From a checkpoint of a small transformer trained on Wikipedia.
Size: 2 heads of 64, 3.75M parameters.
Architecture: LayerNorm before each block, learned positions, biases, tied embeddings.
Training: a variant of Muon for these matrices, 216M tokens, 13154 steps.
Each number is 128 + 24 x the weight over its row's rms, rounded and kept within 0 to 255. Layers, rows and columns count from 0. Numbers have three digits each. The size before them is the row's rms in percent of the matrix's.

# q: layer 5 attention query, 128x128, rms 0.186, rows 120-127, columns 0-127
# k: layer 5 attention key, 128x128, rms 0.191, rows 120-127, columns 0-127
# v: layer 5 attention value, 128x128, rms 0.193, rows 64-80, columns 0-127
# o: layer 5 attention output (transposed), 128x128, rms 0.148, rows 64-79, columns 0-127
q120 076:161155165132153134106091130119097112151148168114169114102129099155170084089140125114128133166153090117094189151116126115109149158151125097146126140113144097129110129096137121140101123199155122096131116121133125142100125122124146100107114106161100111113118124139148084128085093098123109122117141147114157161097111163151102127130141146162115147164179117111165117117123120122148158118090
k120 073:119172122157106122136073160155089122108154142155174149143119120152095121113112151162126137126154134115141129166136169063124110130128130110110130141108119094088098131088067096149088121113142156143118137127143131134135121153166102134116127086139100125154101127146126153103120143124104136110128112177137099166093119126150145138122158177117129127138146120134148168104155088161110075153144
q121 087:119126156095148091156138167108155080136138124136140128137166135108140130113142095129145133142161093124105130111137133125163182112142097120157095144160115135158094107118110210130094150120134133088145146122138150103116110152118127076106164113132137106133117147158178131137106145139119140128130137112142108121107119126160099120123081118103109140136118098073099128176152148156139113094068
k121 080:138150114109138095150106104131087101112153098121093090173150141109129129110127146136130156150108138091157125101146148074154099111125120167142121168134117131132114123126082119131124160131172173117145118143124145122102111153091145097140138129121143107130105153157146121165132100131171094106121155187109154148104142128132142093127124131158130160152099134086085063181127113139112131094126
q122 076:102153131086099153126103123153122108117099078075108146124146186112101135163162109124107146119120091159135125134142137177119173111136096140089139168154119123187124107073114109117167105119140145158155109074144115145112130116094109132141137093102134131124116119153101154113138168120141127128123135152111179100123125144125088124118117182137129146138156142144157156093142126112126135134109
k122 072:130123108087122105120153134125152146142134132128113132096113143091127142122142145143105109077109133105098147111122146155145152154171194158129129140147171147108107119110116122142184108096127104117189143155163124128137130155095132135113112140098133148119087083153089105103151123129182089154128123143103154180089153079154140107153148157098134104134129133104114113102119121108121118166120
q123 089:145101156111099131146114153147119120110120130144133194121144140144128128127104145120142119167137120117121150105156117132133154100114160103132134152086139084108107140122085141120142092135128131142121095112111151159110113134143112128149138112120140133109169151149167139142083131126085075141096174110108100078121066128157147126075132153139127143157145111115073160167153116155105168138170
k123 082:151166137075146070161143138114137128123163125102175156126148150171148141120107165128105135117101142135109100112134106122176113113107101131099106150103080127149114121104143093144137146144082113121121126127140153153135141149125120111098105155157127148126096118160139132109097123149114111172114182130154095124111150116111112109078140166132128148165137093081120134156137148134075148111170
q124 085:173130130170077127140098102170105125106115100174119113102115129134122169128149130141107141126167119146118145135117173147138125142111111103115129133121139136087095051131133108124143134097153112116183171118121099112128100152128192141125124120124107141105110133117150121148096149128134103191180138144133116158129128117142116164113118151114088135096146099097111136145096154130082103125132
k124 081:113127101117141152151144150113119131104137099109108118106101161171181149132109175163135157150120136126179201128108118118129120112132135149119133133144132105140123142139142088146125114103112108109144159111101119095112093158114164161153111119076132135091158123132127113121105164114118106123214120158115095127102084137141125171137127162113101147100137105130143127149091132106108090107144
q125 083:142152112134137105071131138165147145146107126123135106116111152147139174157092087163132134134155107110137150088143126109121187107113127136171154116107086132147196126080137093130087100141133162109115110113107116082133124111156114148135152124156147140093110097180149147134103155140109133129152118112106102175111126135120121095134102108117108097157149146088166107121112114150124135153147
k125 080:144155119098103155114107112109139093153085143129167113085160136107124178131177110161109133129141136111119166112137170102132153078103102126159098139137146094131146111097151134183122118136175105081115117145126143163155123151095102174111122131121141091161147117135160129113122132130114156101121133162142100140120081101115178100177138140124159125123145115113134111120092096135121137128106
q126 083:107116128125096144130074133100138135157115135127097104088120123111127111139163177127132147101156126132162098131106153102107110134115110119116108100099161180120129120153124117131119143130128159170108134104129149162156109146103128116143160135184135169113155150113112129134121098122179161085095091085118157162116062106158152093143141123084138096166142118161107112118125118131130132158153
k126 078:135121126119148139143117125140124065127100131123119118141153094125122113117146140125142144138121105137084110160103103113145163125135116089121135139130144148130161104114137202115140136061107115130132108129084147174157060115156097110149145125150159140148127145156150150132113114158160143132099155052127133139117088151147074102135113130114135133099128156152163091143147113158112109140138
q127 085:102133151066128124094112182144110116162143180134148152157123092131117091101140137112128128110131094156120117098140114083112085165158111163107085107127125122094105177099117136126139119177171141128148103150155113156095126132129122101143142122146117125179121117146140132134124130113164080087128104153126135179138124099123115143099124146126135155156120123162149130123091095139119101145164
k127 085:124104136116131164127103190120119104189174146117096136160126123116112085154125115094108108089163138168126099151109116155107131152134113140125136120107095114104141153117136133105162110135158141137146073138146139191139127103111074111137131118136105130161138109129129185129129162114130166112088120154117137099114124125131105107103134181122115138110185109118144100091137127165105114125133
v64 081:148115139130127113118182109153114144162101125156156155145156116145139129102122166129082100144145151175139119093150140146099095185101138104128141160092102087122085133124113112127127098071157149133144121106131126152127134136138155103112126147140146122111119127098126145130099080146142080122138102098155126143119074085108182130158097132122131155109132156132122135167126167125092119099157
o64 079:071116126081140146112103173146107074138155180085125116152148148109136135090129148133129100124127145135099143166095138127156106127183126148119157119134133136105127145122127122119137147142120129106118132128118113121109135128116099108108113050098095118108147161167128146126174114156167076116095138157146161112083145132136115108151138180122135148142146113149114132128160110129101114179118
v65 076:095137115122156155130132150149122128070115101100103181088169148146144147165152144158141093132145105112138138133073112121148140100139114113137126152123148133133139148102148139113149108127122099116118115113113152106122111143149092150099176105086133106133185128162158108099097143156108068105099141138160138075170112117117139155103148074142148112126110144155107133150152142107133132119101
o65 076:159094098120110103118115136132134135106156131159115103128160112102199106151123150127106169089152187121166117115145105101127137125105121105072114149062123159124084159174155110122100114166117141154142134134118162097110116143110119136122140158148170105123125115119117119166138169137111139121136114108104125139136098153116134107156097178124104171118128137128151113117143081097115131146124
v66 086:122179149180115142182096142162108118139122157109148105154104113116160116122123121144115064119112142103135133109134131113070167099106124137136150135116125116068131143098092081140158103173113119155139115122099154129102145082125159157133124143082134103147168134118151132109140136171145126132113146150132160127130080112083144096122128130161138122127145116102101158131123141132169117156142
o66 086:121131106118131159065098119168164120096170134111125112114112125098115084154132176110120104175130138133113150146152080143127078131188138129119140143105135131148125086099107119108145099154135127128105153141120132109115091133127103104131156109132162122141136158091146091157136131107117178111115096109113134147123123149150157147176122173109150126142120146175126123123075160150094147114132
v67 073:107135071152084104142148154132109111124126126122118137155113096149122126172148073125144196114153104131114114122116115149163118079083114153139158166130072118120102154099115116121080129159096112131095147116122106104161095131150138115113149140161108176125119163121132135142178135155139103153124176108136126160110140114164144108136097127115115125107123106148134125127168093136108128111154
o67 078:104138156121184158166116122160150181100095131127115169120135143157098105133133137103120137071146148144090099125159111085108142160151118120120134120123164145124170110124126134117111117070130167134128127132103123143136107119148119090139093175113110095158117164160152107154123106077156096100095125128133118118110158151136116172141144127152108143141123099128128105134167137093112088117164
v68 087:093103132138123100104115106113137147099189157100119133113183112128124153141153133124178113128144107124120098100140133141125125120119186118150185116141111093119069110165153129127118104095137086088175142097129140122100116135092147144112172149114138154195101123151130096148094108139124140142125156132135126125111128133127121151166091141116104144166168133095091107139126120138128110144121
o68 089:097110098124102061145148140167103143147115131119138147172124157109118136138130096143133123115120125069135131103133129153143149163130109151111111108150158125151133146119133135086129087159135180149133131082147107122151188148124185130090069120108133113158168104089127140109137139105150156103136158111125145103102128110112115142121162152119133170120086151123116124120085162099134138150120
v69 078:121139154111120137087122098101119110125103119109118162111078129135160112077142132141134075130160114173152177180131117125118123133111115102158181151122097150150127151144122122111154116159136149145106167146104129174145130109143159165102171141106121129146059124125141111100130116130130141124124180127129102133089123115134141164116092151136129101163080153111114087110108093116133119123111
o69 075:136132153138159193119123105118147122149217135125149120136122124135150119130116103136133146145120134085032084116100139126104141148130152134104089123153146086120108121133104114131122133144146134150156100097171096143162140122103113091094082118126156121120146099144125169129121104101138134151121107143127099109108162161148109138119090121138132130128128102136188125135125158111134132148152
v70 080:135146151096100177101130144151111099135175149145142128126148132083107146118125140175104154125142136128168142076134135134096129121110119160150112131170137149138152135097127100091148116139142055140125130146156135092149116175103123096134133137114140089121183139111106093114099148093102113111149101147142123151104132103159080152134149159131175114157121103120143091132139145103103142094133
o70 077:124165140127094143109065144134151155131111117145116108098153076159136119145101131083179119159139147173109078175104092159103123108086114137153127138115120142102118160143159151185113111110129146136149091147133120122155116101114173147115118134152099112143127160111079143126093135109122124141088131159112138095182132106143138102122105123108143124126132159154144108139121088118134142149142
v71 083:138145137136121098100079136145158097121142139192130124118071131146106107131104163133136111105143117131166141123118152088104109158100132149125167117055115126120144105113082111121142146120104097122112124078158058111139124096135114141126109136171105175136133099168158141143165135111130128118135129124153140137128095157147146122153160165125109098156132153140140146116100120135129131174155
o71 087:121146092130159193219137131130105108158150132064117131143170142063129167174158121129107124111106093112134123141128108149131126113117135165133084116152129146149123161081135113134158118121134100079129131119112179127132105110135144103109145127131125154121109127100129090124118157106182115139136113114133117154147138134107125137146072121143152140117116149124124133143099130145163116133131
v72 081:140116092160095104101142129101137114152154135099155143102137138104132132138094127116128204138141126151132169171131164143103155078140152106116150087124132090136144096136135129131103092121089121145131126095118178165116149100145135124108160075128131149112127146135098133101128173148146108145118094119144130106189117131113134092110102144105134125132067162150088101126151151112135126140117
o72 071:127113096087144095128119134140155149121140110149180130155116100149154092075126139177096105111109108088115161087140111139138143136102127112127128162125129154104169172110081118121147124142156160134137109145116136123104111136127108163094114150154150168132161091132177126142140118120054137117107180123131111127106084103167107136121133156115109148140150114102145120115142109169145155131128
v73 084:174134069105167122138129131144068103138138143114140157137099129110103129082116148180108157132119116145113100106169119105163128151113103097140118114150107180164132086135138109128157156134106120107110147124127132095162149150185117131103127156165147078118120081174108144119155145106117123117139111119129174146145108137118125129061138126145141121103146150163106134127127148127111105129127
o73 083:164075162133122141160110131123138117144137150130103155117077091152115124135129106065125121089142149132167138100091134133111095134139129097113112118073128108074096119120157160133144130115124143125119100127111170159137137114119167150150170146132106152097156146119150097130086095117127136150177091172141109168150153126065143125119117108113128141168130132137135146138119100109109160124124
v74 073:108119149160084143168109095093149139110140111170136140135122099093129099158115140108158140095118115158145091131135120142146148125106172150145107109148133101123122132138107143115142100116167110127152099156121114161119146155110158094108134127136146107163125169150175088135140117121121125140099132166070106193146121134117120158077121138120095137074151151153082133107151095113140109102139
o74 077:093126119161130087088151118107143122141113116079106140143110174153097170149067129137129148141100138073146111145111133113173147115093153161135165140125139124150130127167126120123114120093140138139130126110098120127138097152132137170171113181094110150174158127125124104128078116102131119141147150099150165141144122088152151153143090121116146165126110150131105102117074135153137127115142
v75 080:128121130106131101133111168154124113113141138100146127120100096124083184089118140114124149173128138110164144153114118134115130124121137149108126149085126133106155101103145115095140161121139135113170114185107108097160122110139147160083147169159097088134115135125105133118165120126131169109100087124109115105161133122180163170146075130173140118112145133110102161115128120118106164123084
o75 079:162105099151110163149112150132107132112135110152117119120123144119178117136104111150116124081114148126167139147129115133164163141130146110111136092156109086142140129128096151089176130070173113111079144098135120113138156114153153140117110124118127150103157083145099088125139145118115118179102106106170129137158183164157123146146137119108128110135105113129148121098088123134152069105145
v76 077:127174074213115115146139114114144122123176157148142122112163144171099153077136104117154095113104120103142091116103142099119094128102100126099111132111137151182144129145152146068141158146101143113136159091152148144113153138130103132119118123105116119148096135175152107133112123153130111113093130147119129132156133151081155136138135161149152129161106100128103102112112119125098140128119
o76 081:162054138111104130130126129091137097134115117130124086117166126099183098186098111151148133156151153104165145112118135092150128116148153097123118122132115127116101128139117127132161135111137135125152128122113117125112145149120139127129136104170145107110113116081096147168133139097134166079137156106124132159078173143122125157145130087128125120095114186141146109163123143156177123098161
v77 095:135129086115100120158117154132146144094130102154178193126126136139100148103146144112132129137106193178147075107170170108122132105135119117115100129130123143169148142109127130137162112105100094136134130120114167166142116132107136160125144112112118122107119128105149162079090103122140129127144127114118100151126103135075082147147112142098118164120068121144128121137110163104170131125102
o77 094:168123126094121120105141156091112103170147133136136129152130139174151148107094105156104123126138072126135176119138069126133157169122165168150157122096118094092103128082144182139155147148141109123147123113096125130085103119125121112164139101127113135118120112144119132114117167094102094118122145092124148125143140132126163114113172169162115147121132123122093149126187116149110125096149
v78 089:136116125109148133142122144145128123091140145118162148137095125125083152124119131140165154114127118138129136139134161156119158069135116132141114116148095126095137130108129105112150133094178155105118066122146168117076150152125112131135150117128172107141117163113106117167109141091106097134132080108137145112109102082162145144140114134128124137126165182164183117160091082147110159094128
o78 082:139149128145113135150099106117107141124116163132076120130101127154134118123105109137109122156084150091123137144107137160150128145080152156104104168150126144104109139151139177172138115098140161084122198096130106123153111155151143112165146141103102128149176133123110079119117109158120175138150106129104159114176116133132079120109145112103113125097133093124115116143131148131133152186119
v79 083:132154113111102144122117080166136119177171130145153135142125148112148138174098139138145120138143121102120102120162138120092147117086168083149115131094148118116075146133127133098117108106167128110110095103141132172140095128111177165095102101140157138102106149138148133147144126145134120132118113139157168110085080148134130151168139111171115151136099077146108161148120117148124111098091
o79 086:055108117107106088177108176162098131152130158094141122115125176131096103117150123132138137079133114103123111141132110159139115122141139157133118134127101159140104109132138155155184135109140138146139155155149097123100183116115097109161184119105127139120124108106124114128130116110180084146102113111100142126124130137099104123127087165136156130132101167165131101112167133118125153129100
v80 080:109157103135141125113115132135140136179119070092120131090117123134167170106098127129135120138186167129136089110074098169154149105155104153092122189161125139127158062128104118144148149140124117129118135122147123124094116125120108115134116154121106129173152116135100142154119093112113168127104113129119138121127118127128130076142117132160102130101163116132093095115179134127176133104120